{"d_model": 96, "d_mlp": 256, "init_std_down": 0.00621, "lr_mult_qkv": 0.5, "schedule": "wsd", "steps": 4607}
Each number is 500 + 25 x the weight over its row's rms, rounded and kept within 0 to 999. Layers, rows and columns count from 0. Numbers have three digits each. The size before them is the row's rms in percent of the matrix's.

# k: layer 6 attention key, 64x96, rms 0.109, rows 53-63, columns 0-95
# q: layer 6 attention query, 64x96, rms 0.106, rows 54-63, columns 0-95
# v: layer 6 attention value, 64x96, rms 0.0981, rows 32-63, columns 0-95
# o: layer 6 attention output (transposed), 64x96, rms 0.177, rows 32-63, columns 0-95
# gate: layer 6 MLP gate, 256x96, rms 0.227, rows 0-17, columns 0-95
# up: layer 6 MLP up, 256x96, rms 0.209, rows 0-17, columns 0-95
# down: layer 6 MLP down (transposed), 256x96, rms 0.197, rows 0-16, columns 0-95
k53 104:517505488475473498488463504498520479502513474491529503455465533538481490533549534517510519500546509491484498529525516479535459489567473488499496477507496487494491472532500428509512493476520484450491480492468499507485470526519504553472458464468498500461476521484521492479539500479505511484
q54 096:511508507468512520492548519479520509449505498456530510470472523475514514493489457469507518480519494505559510546538520509495554466477498567501514523493496514530514458489542555496466527472532482488516465513494532529502507474519493467515505471509505523524526496492486510501480473468485489493
k54 101:534526556468490477530478466488485472464492544508497463530508505507511477465507518481503466496515506516474441506472467479504482499511497502503484485454509515469509484516501525506498496480440529524466554502516524540515480520512495531503544489502498515529523507484486491500551498446460459491
q55 093:478439510504522479487525461531472495470549498470477505504520505514486518513529514503495457491460500518498515487493493492574435499478501465503510503511501528484497482491457511500446484523508468469507468488473469504512506530535482486500499518449509485480495528520562461504519526527480495514
k55 109:455513556497538496527465477456449473513499532472497555538505477508526485459532527488510473504508489495536554470491486510507541523499477510470465519468541505496547527476540515523521516498522476451522517516507483495503473490521516509511492502508498505509491478508483522529504490491556491509
q56 098:511528471476495485474507449501521511486485509508498549552499479501468481464507452508524465518495514526468562525470513485526482512484482486521487497506493490505470536557543496513491487491497502488492489481466506475557545523516494504511516493494487464508508521535513529433469467457488508493
k56 100:518487510516495459528534519483545479516518537477458512452497497522485494461500496440514537512514538456505475442504528472462527478523489503512525497515509462512466447468533534491481512532511500515522513496488480502459496491544521504519485459515503514518519473472515459481487510513477504488
q57 093:466488458497469502487520483478532472446489483498519496490502488481471534544495492470506514515490492513526526503535534478462504493491477431488506529535465559525491518494499479475487513523503516500466468482524527487483524490558522468509518487447509478524491449500500472489499532524495519537
k57 093:529464543462489489531452487547480509507493504491483461518499507503517507506502471508524514490553462458494483507518480465529472502569495492481503485471517532481506478490466529484503495511506494525497489464535492504494496549448486529503499492464490551544526522515509537549494523495522507529
q58 103:483498493494480486547558459449523490500490519494507502475484524489529506491484480467530460499481452512488555482495511478507515540511455507520519521479534516503458489471458519510504534484499502529497515503534519514501477503474477451463511479496556462499506482535484465468510465521471523514
k58 097:505504457526557514524479515498504517526503518479492500490512500512521575542490504494508472522501493481532483516478513499493516484486534544466481485485482519503462495556521474486494433460482467500532508495489510509471495497552532522518492470488482501482550530518506517475491494443504480459
q59 099:538509494508483536456467511516500516535497491529519462490498511493513457412461509473501492449519450539486459503501459457485463495492484465534476478503455501496504495515545504482512491519453512479502520515443513481528495505504504511521524533534483505519496513534499494511486501504496505505
k59 097:502552477515522470524549502505488475456544507492447468451469476457482512552542508494502554510475491499490513486471519527547515484481523494482523469487501512476474564484500493524516541521503540502505511476488457510472493480505517514498497534508485514520492473519502492478511481480527504527
q60 106:469499530515472511486562456463509481457562512514503528507517498505483448467531488489478501485485527504480471489512485489503537495478532499460524489443504471559525521507516516534537537467499528470482490455491505461504482502506506494522495485519516462499489493467458505508508500484488482532
k60 097:514503508486522513520483429484527518501468467492489526464492498502532476476484497496511464496506501480509499524466504448529485489516502499549520501535512497459499504536497472497454482495520563525482522531504518528555500480515534516464438520503491539524490461487530475482512500472473484524
q61 096:478460489477547468523511515441474518518554483472500484496530533462514465455481480526507508550513492467480472495504478501511469518517504498482519520461495476466495500492546466528476477480466509495534524475479494541484489533544467497506512461509482471504472478482530498467499473523508491495
k61 096:523529489509485466486531459543487517516464525475498522463505459480513540514473543480531546506486508481527500519512490521525526500512472549507475531490489508461511505486511513474483488507521501455497472557503462487494533502474465522527524567517489482504527503519501543493539524516471507476
q62 097:533559478475474472527513493511497497515480487500525532476521538475458462494466499534495549472536476522469508520530514471512514501473493531546537514486471486542501477513498444490486507503533517516496504512459489505513520487448499481513508520489524509492525546488464496471508524512475514443
k62 102:492463471441475509513505521489527503526486547542481502470462477502511489525472520515514551502540493505526498496477500495487466481478508457485537509510517525510499487481483478512510514514505453478452498492510532503498517487501492453478483541508450537532533505485458452448491522485503459506
q63 096:461464525492478492485492483476511517503471478558534474498527490451472516512517496513531501494498546495485451483451496478471491488519521508559477464488497525458470517511493490537470454520518513486499449491477497487495504547482503525491524455490469535505517522492500504498485520500467477451
k63 094:504502495481463527505544491502494464529508526501523531478500525451499491498481515529476525489493487510483551524523517487498543464512513501514524525480491549492508508505469509496516557514465467482543496521508535503446482470521461530551505504499500458516490458493511486501456499512527454547
v32 080:542478500503488578492485557515477517520528520506510495478470501514506496481496493533502480499473467519499547514517468507516488490492480520485455481495515500513514495513495536488486457473452492552516511467477543522496521520550511505513503437504508503496534526471535466483458500480489517460
o32 094:520494482469504524569523509531499486499461472489510493470499483516515494490527476479505516480504482530526499463509423490509549491473478541536501510524499536482500491477452462492493515498521530479515483510455539503490473487522489534496477513467476519485461520517545502486548478517502543507
v33 066:523487511501497556512533495548530513476494470473506491490484465485487504486522516533494522492479502512467469472517505480488506503480448499563512490538523540475508494468513499480537519485485532511538505555473543493492502514481499498526490504496476488467558525495498472512540500566461515480
o33 077:463516460491527512513515509499465529563528526512518511489477482490497491514502522492485504521486491563452546520505489521510565487501502520501497521503531549489506509507462488509510502542511550481524554492479475504449484519515509476503531495509529533529538454505545503515509493480495518481
v34 081:523501541483525506525512513495502498501481515509496522539515454487479519492487504492469486472478517513460496432464532468586492488496500499473530478513509483468514516496486515496495523505493512491474501476537486499516515472461509547515554480482552523535504488524498502467509471489446509543
o34 088:478498477489463491503496419530510538520489524481472483481466496515522516488510501475463518498507529487505521542485505482497467538470546482526492459541508508489478510502445515512471521511538490531516476550486524478493509508453520471524530504485534537508527497512516473501490564490509489505
v35 071:502547482557520475449501515469515494464510479468480480491485469495511503508516521456521468505494499458511472552531546511465523508531534516481547521503512469520468482522521499508494498461522448527479473466491485499482469505479478501548491514492538538508508508508508484465499467510504478470
o35 076:471516488486457476481463512494500501502476476512516501499488535474522460572491496489500538490484515537536517509530557537510502487506552563451515500478499460526492530512529502509501505520507490442527511466508506482534526492496470502494487504493496484450518508476492507464519490516536466522
v36 070:451519505502459499449460472550474453493463434470503498487526487505525491515508489515499509499519493484482500532487482505515518487464479499472503487533488496465476503507486468471502503447454562528507526459497482495533447488488505528515488519528468506507489515511524453490490529486484498507
o36 077:500471481530529469483527529521508477503543496511491493507472483510496509500543519536472582514488495508489534480497538501507494506537443517501537508480481533488518514482500466469500507515525465525503448512486447510507511519521472479505484500485555539521499503448510481485501467464487482468
v37 066:521479469491474494524502527537475514559532489503475466490472520460501508490498502517516515528499504478519470510534508519499507479450497539488511520517480535558532470496499434469496485463499524490512510451502497479467492476472519486539493502493531507535500503482512425532504535528507505517
o37 079:511543471512520487509522508496526482511520503496462474470497461471510506488471496503519536526481519529537544494546555519501525512515500477489544458466557557502532474537507500483486488472485483491455476474477514518479485505489505520509523521521508512538517467489516496512510467532460474459
v38 078:499526487493471471521523491495500495514459462453482528487467517520481508432498492500476550484489477505520471511544477511478454518500481506502477484525473522463468527445506476502504481535471553509479496530473500497509486496506540509464508518547504477528480538535527515529478508502513492540
o38 093:505513534509538505454530475458521442498543535516515484519517525492461489514493507511529520506531506480536523506461459505564486548477511482522492483456506514465485517515480475507529484491482515524478496477551474531519501506492475505480487523475537476512473463465505500499499491484472542475
v39 058:490503510485465516486531514491513485519490490571492509481518528465508553486521494512509514524496525499485542526517465539524515484491518498521451525508521502494537473515452480476499497524518504510472463538522525498518506454448501477525550523480529474490508510510469534500486535561468484503
o39 070:499481475468529490500523520484486513516506527510522493499501473494500502503515538524487503512441523473506492491519550493455519530489515511485450494538523479520514490513481510516496477461515500551489526502452502518463481509520555545517479510555473514544488513487477462511548562510500472505
v40 081:477503518507481480486549487500493483556449535494513505510493478504517535517495513531528535517500546525492517508524504510483513562481519520494454529473528558449499496499506501519522494489490522515512507515522512527576481514471472493511511459498495476501508481517462482543546489509531523491
o40 092:504500519531472518514490494524502468501493536528490516462505504495487481518474490480512526478529502509465448541504512473462537479505479449474480456521478482498484527467495522508538508501488542527512506449543501469464445521569498514484523526507521546498476469499503471508497504476501502531
v41 064:539475489481514539503447492507510509508498508501493496452480507488529470544507532535511484486498560455436507514528521443491446522489506470498496501514496511474529471502536493517479523479504516472551488486485488550495477531508528491464458479480502470492519488521490495495506547498510480509
o41 079:534503450478491467547477509502477521515499492538509524491499470494480523541480494497532510512552466508499508483545466484517512456554437474529506506491485513530517479529529450464480465469502539500485459501516467510497504491506514514501505499450511501485502521513518481445474507502475487482
v42 063:490445498515511465534459499515512545474516468475479492503519504524519477457505501486501525559538488473520501498510520489451469465451471501454517497501467511512512537496531513513490530513485503515467482482496538476531516485512502499505528522491477521537518512450542544528487524519497464478
o42 071:484482487474510515515472480542506500469562489487535486495519526454541481479526526532501501494467509497495479480463486499524481485496503507453476483508519505492548471494498546497552511536495485465482463521461492509478518490521486504466459482549525485483477522496506529471491483485437473469
v43 087:506497476501501465516536523502521549447501504509529493518444454478546477449475505503469515504488521511496500470483510508495493517536468504469480448529508533484534528481517505516484508533495428483454515494517522501501513473490508539511534531502512510508524452472502465512493489484494472531
o43 092:510528543502466479549449505514479509513493497494507496503493535504527530518539507480509477500446499503510500479472496483516495525485549509483488429505509474440503478545490513539528512529501472518543490518515508478493524496526507493499484486439522493524478490496548461551528520507490514488
v44 059:476510531519496524490499491512519471505524524461533464440497493526524474504489557528465497503511476487490496469471521474491465488433470472493449497498490486515530499519532520484525458485488529520476498489479483489486443498496478434497492492513495514519511483494505473502481511502509451556
o44 064:490468475520511473558480496542506476491496548533500505500512490507474541481472532505505530508492511528491552506516499546534519531505492508492525550533469470532540485501489481429503520516528451538498524517509467453497508498507467514485507498516498513515478472516538545476508482509487517501
v45 066:510509508503511486469509483500520554536452540499490463532535479520486536479459525499514429530504522509496509509527512469489500505540483467551509520512525468473527532509514511462453507499519489535522479492484510493488434511505515510492476490480494501485511483511494455523521505521438496500
o45 078:539521475467454497473504523459516508479526508468550532425484508498499512501517546474495498509498530491472562531513504494496545473505541486463470496507478489538509533502503496489527473512533509489523487492487493548495496500493537508484546471501526496508467507512533488507454494511496519544
v46 076:530495485438505476474516470442502515502516483551505451507517539530512507506532517497508468507515474489508457484470482483505475500483515495452477451485497502450500480527469489488524475487483534533509545434529509513483467465484519493482503534490491460505530481506487489503520493477490473517
o46 084:519516470538490474484484475498532509481464502498483472470489543479470541499485473497512478484458542487522489473521511508505457467490540480479503495470479534476498478428523486452441439503532505512481490541512459488497483490497491515507516479511509506536473529509484501520515506482521483461
v47 061:493498491510527490509479500564514471506495544515510524549470504521500450537520509477516500453491487486532507479491522502489541508491512555514500507511565513514517522513477456448487473526487514439467453507509491500532523479527502487519516486472515503516527489526521503486520494499503468447
o47 074:506504518491486507503536499511536522475493485493494468483519493482544465489538463546505528493487435543475474534543482490510514486503517484532493508460485529518450525503508510497534482449493476493533541485481509538521516515480483511499513531458463494554521508512526498492507532508506475553
v48 077:526506514474477498477544529499497457522470454541519514496548512526513499492475461483490483501531459498523508535513489509518510533525509490557534501413513499523508474548480489482505497481497474530512534518468482490508487484537487493515505491522474492462509528530480500540463508519504528480
o48 078:532506500457513499462531492450501490502519469482512541480455505471516494479515538516527491533553488484487515484532564512499474494453474459439504519520468521511490482496488517503477508505535522526546528487508482509475488493501505456491506489548480505489530516504453511529523467491526514494
v49 064:512511488463492524510511509488491513476560451474495508450505527472502508481447529505497532490502521511490501531520493507518478496513502524490503491494504471476508529488503536508540546449493484538465519495525529515452524509556484478484522469503498498491541497526504515459473545472475525559
o49 075:486504496522526539512548464492508503548530529516500490534525456542493512543458517498500473482504533525516496458524476494541487486488500562486472501550457491497506469511479506533499439529503538498504480523494503491522554513506501529514451486499514525448511509491510499521495487488492499488
v50 081:508484488428503473520516527534478528480532516545488501474529493519472514496493513475531483490533468497551540540484491544478531504465486517508529435486492500532509505500515524514473495528510463486480532490514522521493493486495442512478514518466514525487515466525520499466477482523465524514
o50 089:552517513512510488505499528473536503508479497462493447514489501486530447446522471454481459502490562521486511498490508454490475463482511511498458510521485511489525473506539511547486457474507494519477518490489546521527537485513503489481492499514498457515514512463505516504515486471531466533
v51 066:510514505465448519487504530482452492513523494506482516494519483520481527492490487543477457476529504500505458504436494494453476507479547520493413466494505483521473522516495502499491506471474512524520494453541487478482488456481479501507529507510499498486507511486475451546489534512519498514
o51 075:487446486508459465520513494413458476528508488489451471506496526490468533480459491486536524481479529505504482514517523500493499515493500454506551488499504517493508475498529506540502493513526516478481448536484511510529478499459479491463468541503529519519459488492509491497509505486502493540
v52 059:500475492466509488547510488523526532452551529478501483510493490467499422498494511496495553510486490500504450496525506484500501496492415464504494488507500500467533509447481526535499498521511501464496486509497503527487485523479544511513514446481497491510490488491487473515531492464537495470
o52 071:516498528521537502518475490524468517530510539532503494521469522512483505475499539522532529526473501506507510477521503524526447470529519474502475499487501545464549512513455472479536545529460505541455500490484499481460504480487504488545509516511487481451509477507540514543463495494507495521
v53 070:494459497510523545486473444489467493459511535495489466502481478475464465545496496491501514505504522504512469523511524495509434499511505512502454515503490503555497489515519549519514501504499505504500471516510498567505507512503521486483495467476530481544526532519512561461496484495539457488
o53 079:483490514497519519545447476504501482536476488535470476531521502496517510520492499554447488508522487523481488449509472469530502475519541485497514542492496501506514518459472471527492507512450511500493462499477485470472501499444524533492485503501446510469477475502506523448469494479510479534
v54 071:444537488522540464505484496520489478518503454482492456535520478537497474506515535492458524534482472494507522461540494489456553484554490534478520538526493492498518530509503462490499581478483500483503499499507520493507479495493507485501470511492508487515505454461486512505527479512503490525
o54 083:494553510538544563500459553491502505461510481485520506488471478461507499533471478547513506503476521506476501522523524499496540478488503509523488482502504473504477510495533571473576499542518471497479531522486503525496516530505495490489480483494525510479503480465477491493479498465492510471
v55 069:519441480527469492467496474506534491482532491491500527474517452496500457500517485508494532490531509463498519517510481533483490504526478489483449492515490556508477535461563488533492499514503461514482462452502506488498499535484514508519494510525507503516468513536488486510523565522450523494
o55 075:464505540504472418495526534504490466540509549461526512537488489509486516508479514524472532531507503526501495490451495490498510497548459469502475521509513536512503500502513517483486491503460495486489456474545481475496510506500499474468445509509494465491502478500540510529511453464518509484
v56 075:489548535482484475437509519515465485453484497475444509530506458518456484503496446493503490466532472527481497493462463496496526436514511508485514521511497478485516521506500550481515488480467524511513496471544524478508561476494500475531518482514532521488501502528500484474497485513490496500
o56 092:442489497520477520497533512468493513508504499467500502529494513493514502518532467515453515493452562508470479525455492454516509515480503521516527533507503510475515500475462481504460515481537522497531520512426493497535455514457502462461490535476507484477508491519505468495516514475532514495
v57 081:513527502502508551483467502460476464514463476502524502492490528518481517504499506488481468506471503491526510569499493486509519535437517519514520537472494494564477473559507469479518542477525514512504482493516474527527475477506466517445479509509516494495474512528531523498471508481482538492
o57 079:535528475477512486493542501486557467473489492515537475527489521479495474491492495498490475496547482509548506518522506500511501503497481515525510529501468494574473481514536509514481516524501500519468503533500512482513514524502467508532506487515502586535491568502454528463483508522486502487
v58 065:484468509517517487530454521499481561493520518486517502453516485508500478465490490508490535497523475508501507454494472541463491476549494517465491497510501504453457518477495502517535506566517487486480486526509501491448512500571464525520486513498473501523485483510491514456488467495487484540
o58 071:474511495504560520491502513492477505510484504486491500516497516521478525508534477455523436522518483482560472449465458505548476480548513535505506497528497487498486487478470541479509452509490460500506530464521534519512525499489493520479513535473491482466457474479499509512511500489532530526
v59 068:470493516488533492513527520566458498529471537486477528522519469511488450516520482488485526485509494462429516475487469506500524547482492470512505517482525468472510505469517503484496528502509469524529510469485548515465506506510490479523524502460528496523507456492531477462523525516486518469
o59 079:547497469516458487488529510477505496507502491471538529445522501525523511526548469496481524512526505521508493533527444515472480467484527490529518501552519504496494472507483487442507508516530532508511510482482537502508510480497534473515466552496480474473504495475514470523536486447528490474
v60 073:498513518487528526477471489476529507480507517497491512483534525512504477504514508548489486523477489488492527488526499473510505480488516531405485493484500515522530539531444484475502508512445489504462498484503486510513481449529519452503507510494537496504533502487506493486459466510496421530
o60 082:485494478505518503543466468521535527470478493506511527479477488472481556500518490547515516483470503470508465471511509525538502494427512506493511511503505528493477489461457498494519471485504499517516490551468522501532492497514509525467468513500505534527480498505555510466477535550546491528
v61 071:524459497516557537537520515520457468543476493516507509490484499493520497495490511511521489500519523502547458561480491482521475504496513517505472511510501503492472481523496517512477517490477495517484505536507503527473464522508544485504491422535503471492454519492490544461534507482508504435
o61 077:482464478389547514489464479499509504458538497529454490492504505512473460502465475516518535507511460555545522473502475493506482522524495481478489509491475501510495520497523469478522485524453517523519498477473510462485512486503516515526508501482483531489496532491507522533502484486502492508
v62 068:478515507483491498471469480529551515479524553477481536492525548493475484523485527502558492499516505495514511526498520481519498482468501473524490478462497508477491500460492531529488520537467547480534443510513499510480547507549504472508482523532525464473480516506472525484492511510450473489
o62 079:483473496503501515500520469543502544509522509481529563534541514515468497490496491490479491490509505445473465495495495494514498479512451497469477538502513532524516509511497468509487470459475533479469531482492473539535485510511540489441498517466478500516510554511527515506485517473530458540
v63 064:523516523513500477574530490484455512490505527532485521508457499527496512500519519505572548518545528531513515473492491477503492498487464474497530486466507501485495459476493505516526504521501517527490525481499526532495495503515500551475508496463517485486478520450475428499502520518497529528
o63 076:542503489491549496516499482507473525535529512524497531493461493524475484427485459497500521496512465489487498491463498486526519485492524515494465451552491512466497522478529465540493515491519513453474487474483498504474457498471540520512498519564519499504490481510442511503513489479508475477
gate0 109:502548478496473533525518495498511513515507435499456539489511542524482476481497471510551517540545478486493470484527438450507525448497515523507537496480510464487518511496452503535492492529495493503537506459503518492481519492509475523449527496486501523460496494529498508491520508485486512491
up0 105:510519531506504489528517483515506489493429473528472525455518488535511504484531530463482469487474503455462441501459483494519503474495511505551494513554501514536491501512503507519529507503504498520486500485467520484524473488501518462442494558487484493531501511523457546482487502497466499494
down0 101:524501544538505544479510490492501508477556489490541457505482508493519517490531535536499466517517517516498559520497524546512506544483476533514484504486519529461476513498481491491507528476495478438467507541468486539505486521492479480503474490550480505522493533532475455484485522504497477513
gate1 106:520536499487482466518489488523490492475526534458489495514476545505509553490501526487548503509490506505490514499522465528495565504484452477545508460542485498526479480490524482528454521501511524499492466512549493496530482465520557512545471549501516502511492480504517501512509522526529474506
up1 098:514464493508456486434488499514503527545497480521524487494488504489511505487527501467526506488479457516481547511455532482506493549555497519484472499517498498520487496513517498498472485481518529536515501502471504460475489451516438490495478473502518493437521508467525513474479497506536539531
down1 095:511504506509490464494507487485517541517470497511484446532490466473536480531466447522486506467496495501470501493459471487495472500501526483502515498521541508524449503480480509487513545522512533541489534544488531547467442468498495482515486476494461482485496538495484504490501536461487537472
gate2 091:486489496524519491498473485509529468482536513443504482528495510473539498490484475489502509492517461465517457498504462502467493503514485521568509549515507480535482500524480465516519490461521504486518468541462483548476540538530515471497528539491509539491482511511482516537510488467513498456
up2 090:497462526514551479505501506463492515521472496534466483470517487530504472509496511513523493481443514536498541493469506507485511540521497487502497439553481511511514521522500528520511480525541450480520519521507510478492441496498477512456495547484526507479513482479478470522494536513462545507
down2 095:495526510490512553495511524523484523529480463483503494465491506521463495539522483491515493491473500510494494501515531493578542518485482485479521470424529503474496478461497521483490510528487466501495518477477523516497441451461467503492508479482483498536539505507493487445501527514484521515
gate3 094:519488554502519510498465519521546511535527458504499425522508510501504492493517513470508451493498487456482491564537532530506463507500472501535518527506459495465448509485502490456488506476456528522514468476508494487531476502475499476472513508491531491510489528521494509477483523461500497496
up3 098:539515490525509516461480483505552485452462500522522476516527482528493484462522503486480471495476480479516531518504502511522486487474515472543500510468486526438470496474460499454461474501497509487521492506518501545490459479472543505491522492507479531505459472504438518483467500478511468479
down3 098:486496507476543523499515471482527518572489523506506495465531509486532463473501520473496492495457478522507495455457523515465486498523486484524472502488502472472529497536494471556520484562503492493516548502480489494473474484480498500531474508485509452495510486489522520472518499566518475525
gate4 107:527509483507491503523508509504499559516501482517500499542477534486549491495536528506509523487481507512506451515503519480504479484470539515494477505477418549491526492512437454504498531459531497502479502483488480469517521509502506456520491543514487470498519528533475531495482470478472506537
up4 100:459491505508481489454471494516534543531511490522541496547521515499479534490524494492481507463496499475516486505497471484501503547513490488527537508510532480444499492492485489526499516506460483470564506495512461468513523510507537494544511470507547480515474479527478525500559541489519499462
down4 102:541481495521498512485509465491489498503475451532465492481521464525462488503532537490491492454487491475464523514502500523482498450462552506515479444501494484521486549519463461487560528531477515510550489508500475544496472481481510476474482499504498466478497514496546513508513496526493481508
gate5 101:511506511491531518508531541492467486473462495523502486496498507532453443490507489492500421508467524460471505500490543502491480517512517467532486522531499509507470473487491499517485557470485492549517523484489498541500515498494510476468524498514487493513510491492399490513485527490504494499
up5 099:540488502483477527477488512473522515460474478552502510457487497538533504580503493505509513523472506501510536532527465503527566524513475497527523506481513511505475471521557506504494508502495515448463523509525512516508481515497520482496472492519487502469499491486561540488470512515476510525
down5 096:511485520473503482522511544469463498464533485519481511530502489466469466497484457516476497481504463496480520554488511534453442535477491541518495510497485531499529506455488441524466508504523507561528495505498515519512548468479462501455500527501489503520506486486488495517502495499522474481
gate6 100:467507473516470543440449506486459507501519542509537529485517503489518488515512508548475548471493536517477483537481491495465500458467482491519503521477464490511509474484520460535482524482504471524527495516510474529489516460441489488478487492506498529510517482496503558507503507484463474511
up6 101:501510493487483517499511512483509467508492525551482518475515464542532474501509484485520511544523522446512543469518488548492471525515530525483522487539571530471543517482490517539500495536445499496523521480505480468473504507482515543526495505512484484486461513534506499520528511494499539480
down6 095:477499466497497528519498531483498508525506511468517502525479482521563483562545487524493513525504504487536514482519478525498510506477452542489508511489509529505459512548507491500476531522479524472462537501483534522463508520531490480492522498540505531526484554485495491527493453492467460467
gate7 099:496485506513494514493484520484519546473470454531469489512529508491464484479476489541530491506490494510537503528513550458485485499540548509460492489515492478532480463493521493456441502494449500528554513496543500481448531465501521531511527491538498493518517508488475531522519511502504498501
up7 100:488476525486521498531512507515494479485515504479478548504524482480508535502495508492511486499495515468480497494489538473503490466502512504503501503528543480495500508476495515474492540473461545485510489508474528475525480485544536486492473557493548465533482495492529546551557491521425457491
down7 103:503521504495503541541509515485478490526532514498534527558536502502540523495528538485517487526535510478523494513468518533489437492478489511509519539497481523485520498528513529545514508465490478483498512540499558489481521504526519471513452506515499524477471516456487496458472552493513511470
gate8 094:477450490492484487478481511473464476497500477454445537514495514472496497482491506496537516470520526505485489506522468479491559472503503513469507552471513466522545510505493527474518474470552480528480514545460526484489508500495520448508479524514513487505488468508521495489475498458552471507
up8 094:487507502524496470492485509509453518557481531506491504509522490533472533474512517513523538459468503514479492513451498504464500487497443463488487497522510490491510495496532541467486503515512500525513512543466538483552508510488446503478531524539487503523493495507538515478484531541493469563
down8 097:532540496470519488525518510537506508462486511549511475493479498515493479464508493527491485475529526492453538515502572493483493516483502520505522475546534519495471530480494476463491488488485533517472511514570480514512449511532529489533483521527532520532510536495498542479517504497523512487
gate9 094:493536503514521514502489488522496521488470550475468481519492485488519449531524475503504531510489493541521419514503473521523493481500468484528522485504461476536530490508556459538495456489513482485506493535523532509520518520536514538479473454534517529490507507496488495504509489521517449501
up9 100:512448492441451479524545452483478467479545475511490452472526492532515522499458479479500523465512496499462494501480472498471488499504524502473517487506480539476472510507517485497509499502485520498486510501523518471542494489521506498544540477481505480507503474461447515474535515523448476497
down9 099:493503480500480543524506425472505457494533449481482476475505481500494506468482499523498490455525485491497526491529520496488503511490478511520515538493486508491497532508506531469513485510503540465505501504549542471552502556505515473468509508477512471472516495484450472477522498487506478431
gate10 097:507483542498476460477508510498519529526472514494462494483472528467526501517529463486526490528469478491496511499550490473547508473471546510502508483476528477519505467549486538479501504498509470513508495511481458485510455531528507512456495479530536491522438511478505450486539496480520522525
up10 105:515511496489468524499501474526470562519484545480505489562477461487492474510500438468472514535489512513520511495477484481494519520492462488486505536454509496496529468497483469483510558508498516485506533501488521485497444497527473483474490512486525486510503512465536482535538504491479546461
down10 101:490492502534520509510495445501486517504559542482533527528474500476484500492547499532520543493510500521492488537492487517488507423489490545519484501477479501510541500500518470537523465484535471427481509495498481472493506449480504501503502491479480536511494510504521517530515482506464545499
gate11 099:506515580503509504500506533487497497506483478508519494494488490484517471525526535505476499525534502484526507523500507461531514499508518512496503470500479465502508491510483483478522475537546531504488490464551528550484526503517446463525472460433559457475486509538495533497494515509504510508
up11 089:498532511486532484492521511549487521503528515513510505472514544513502509510534498519564519507488494530519498471462555509432515511517522468521522521515486502482469474447511499496525508494499502508523469529510534460462490506535502521488514512494495463542535499526475490529530518444523507540
down11 096:514487428481491465504540499499488508508479507509511487482532519466503500502520507513507474502467528530518476463534468476479504510468506514502498537536510485482472540510557517521466528478475482503529511527455475433512524526479494485506473486571467507520515495513503475454475486503509487502
gate12 094:492480528491508513535539482500519488558520508463458465484482488507514486515470499490484496482469508471530557484501483565489497557497478470472491514498494499500469533535476529495513487540493476519518473504502509449523513515517492447490494499522533534525539498493509515518532538515471536529
up12 089:490521497504510538496486526508461521502511471521514537490527477476489518476536455489484502509477507494471453505446481504506491507499470524488481506488514484538544516470485530529500482493538504534540488512494553505496503465539528524493481538546484474517494494511490461451529431473520469501
down12 099:486528534543470523470478470511504529484492518445509521501505503485422486498471543480496516495572504490502507497528529478493503503506501488474503476500488519483466519510537501515463551489498508531513500547525510511492496546456516511517543507442517538453507477515494492492517514501486508495
gate13 100:490505451541481479446506516473506531471522504488554473495481513507479545528502497499506490435494484454525487522492513463514506525488491519469507543446481494481492461496501465494446463500498486509524499530486461469491461473527473507504502488510525487509500502435524476516493520493487488511
up13 103:522500472535535478450507466520511531447520515500499473479483523485437495479479490522513485473494516508525507533488515523504524533486486508476518475483448517496489453489485542462462507464529489474511501523536504523479513476527463513463456470490497479468518461465491494475512521489536503473
down13 097:496509507510514451475480424486471512491502502458511500467507491497462486503487500448498528479493499510497493520474485464528486494514506544447520492486506515517531473531456539465520535515481482461468503499486512486493485493530499476477495523477528444481475452505532503444541490479511504501
gate14 096:540549488511526497506495531508526485515479477457489527510539522506470453455489499516503466549533472518483522517523507489485521504484472522533434528491451490513548511512438483500499546482501513527485500491503510525507525485488495496504505492536491538520482493481497555520481479521527530518
up14 100:482518548488468501513497553494475504521448488531519496496478529559490535486455515501483479459476490493517526437499531467478509480489513549482441511461526530509506509491483473500511544492470496500454517477500523481478497483502550471502477520517507491479501490509491508520485460521476475492
down14 099:506500517498475484535518491474500507526511483488529495451451511467511585470521515482499464469470516494521545512468514503536534485497538464524499494465480509486466480481524500486507519493498478494525465485494454529550506503519516496534552488510503478468538523519478497486483480480486512543
gate15 105:434452526485487503484531466482492487529502534477486488474485468499472469454514507545510535496521469494488548459516499495481496498492507488493482504479525451525538538524461536518470513511484510515522499478490508496496524481525480515499517482529480528503489451460463459519519480553481484515
up15 103:523542514477495487503522496505506483500541491536532534483525500467519523497514474474483549468481526477496452512533487514527462498526510491522488500473481477547496520484508506456536460456525466521520542496509508514478501471511540502450472510455493526524469518462515496529463497473535490487
down15 105:488489481485479561456478501504506535511498541493492503477485499532490474512509451533494461470523426477523516477526474519475546490462462514493545526487497504526471528533503510543534495513485502478480479473467475505502533526482477508507511462477532502505511531510465496491536485502515486470
gate16 094:486521532495521486501502545499512467494508519516464502500488501528470489523454533524500505450512532556492498505489510508464565532526524478483522510453535526532484520474530497503505531523468487495463476452537490504474531506503547498501496489493493479514485488505481489548528506497429486498
up16 098:533518468503491511482460480480550487498514525499492480502510503493512482509495525459537504504494533519484515477471496498509513474488488509503516514491505510527507508512519512508470537507512459528488429531488504471513507475493536553500461491499580468484458550516491524493501502495414509504
down16 096:490518503504483489495469489479479464475495510499496509483483532477489522483470527505478508482499508496512501550507550543491511502499516472517506497503506466506515509504490493483461446495481454460508537477470465517528520511509506436504493507471479483524493420460507426515542468517527516488
gate17 101:530476504508475500508489467513498489482505542459460490503468511469490494511464563482489527460483532526498519517478467509473497494512462508503523473469487467506492504480484478498505500484505483536519537446541488515483471432539472518501510485455479553535519498479472507516463510528493507470
up17 099:501524538447502472526507479510469501494512487470500528541536511526517523512475525505522502478513536491488506475470517496481547526489500479456476485520485457496495468479497476487491511506494521535452474490462486509536517498493543523476521510566504465547494472501460511523526559480514520522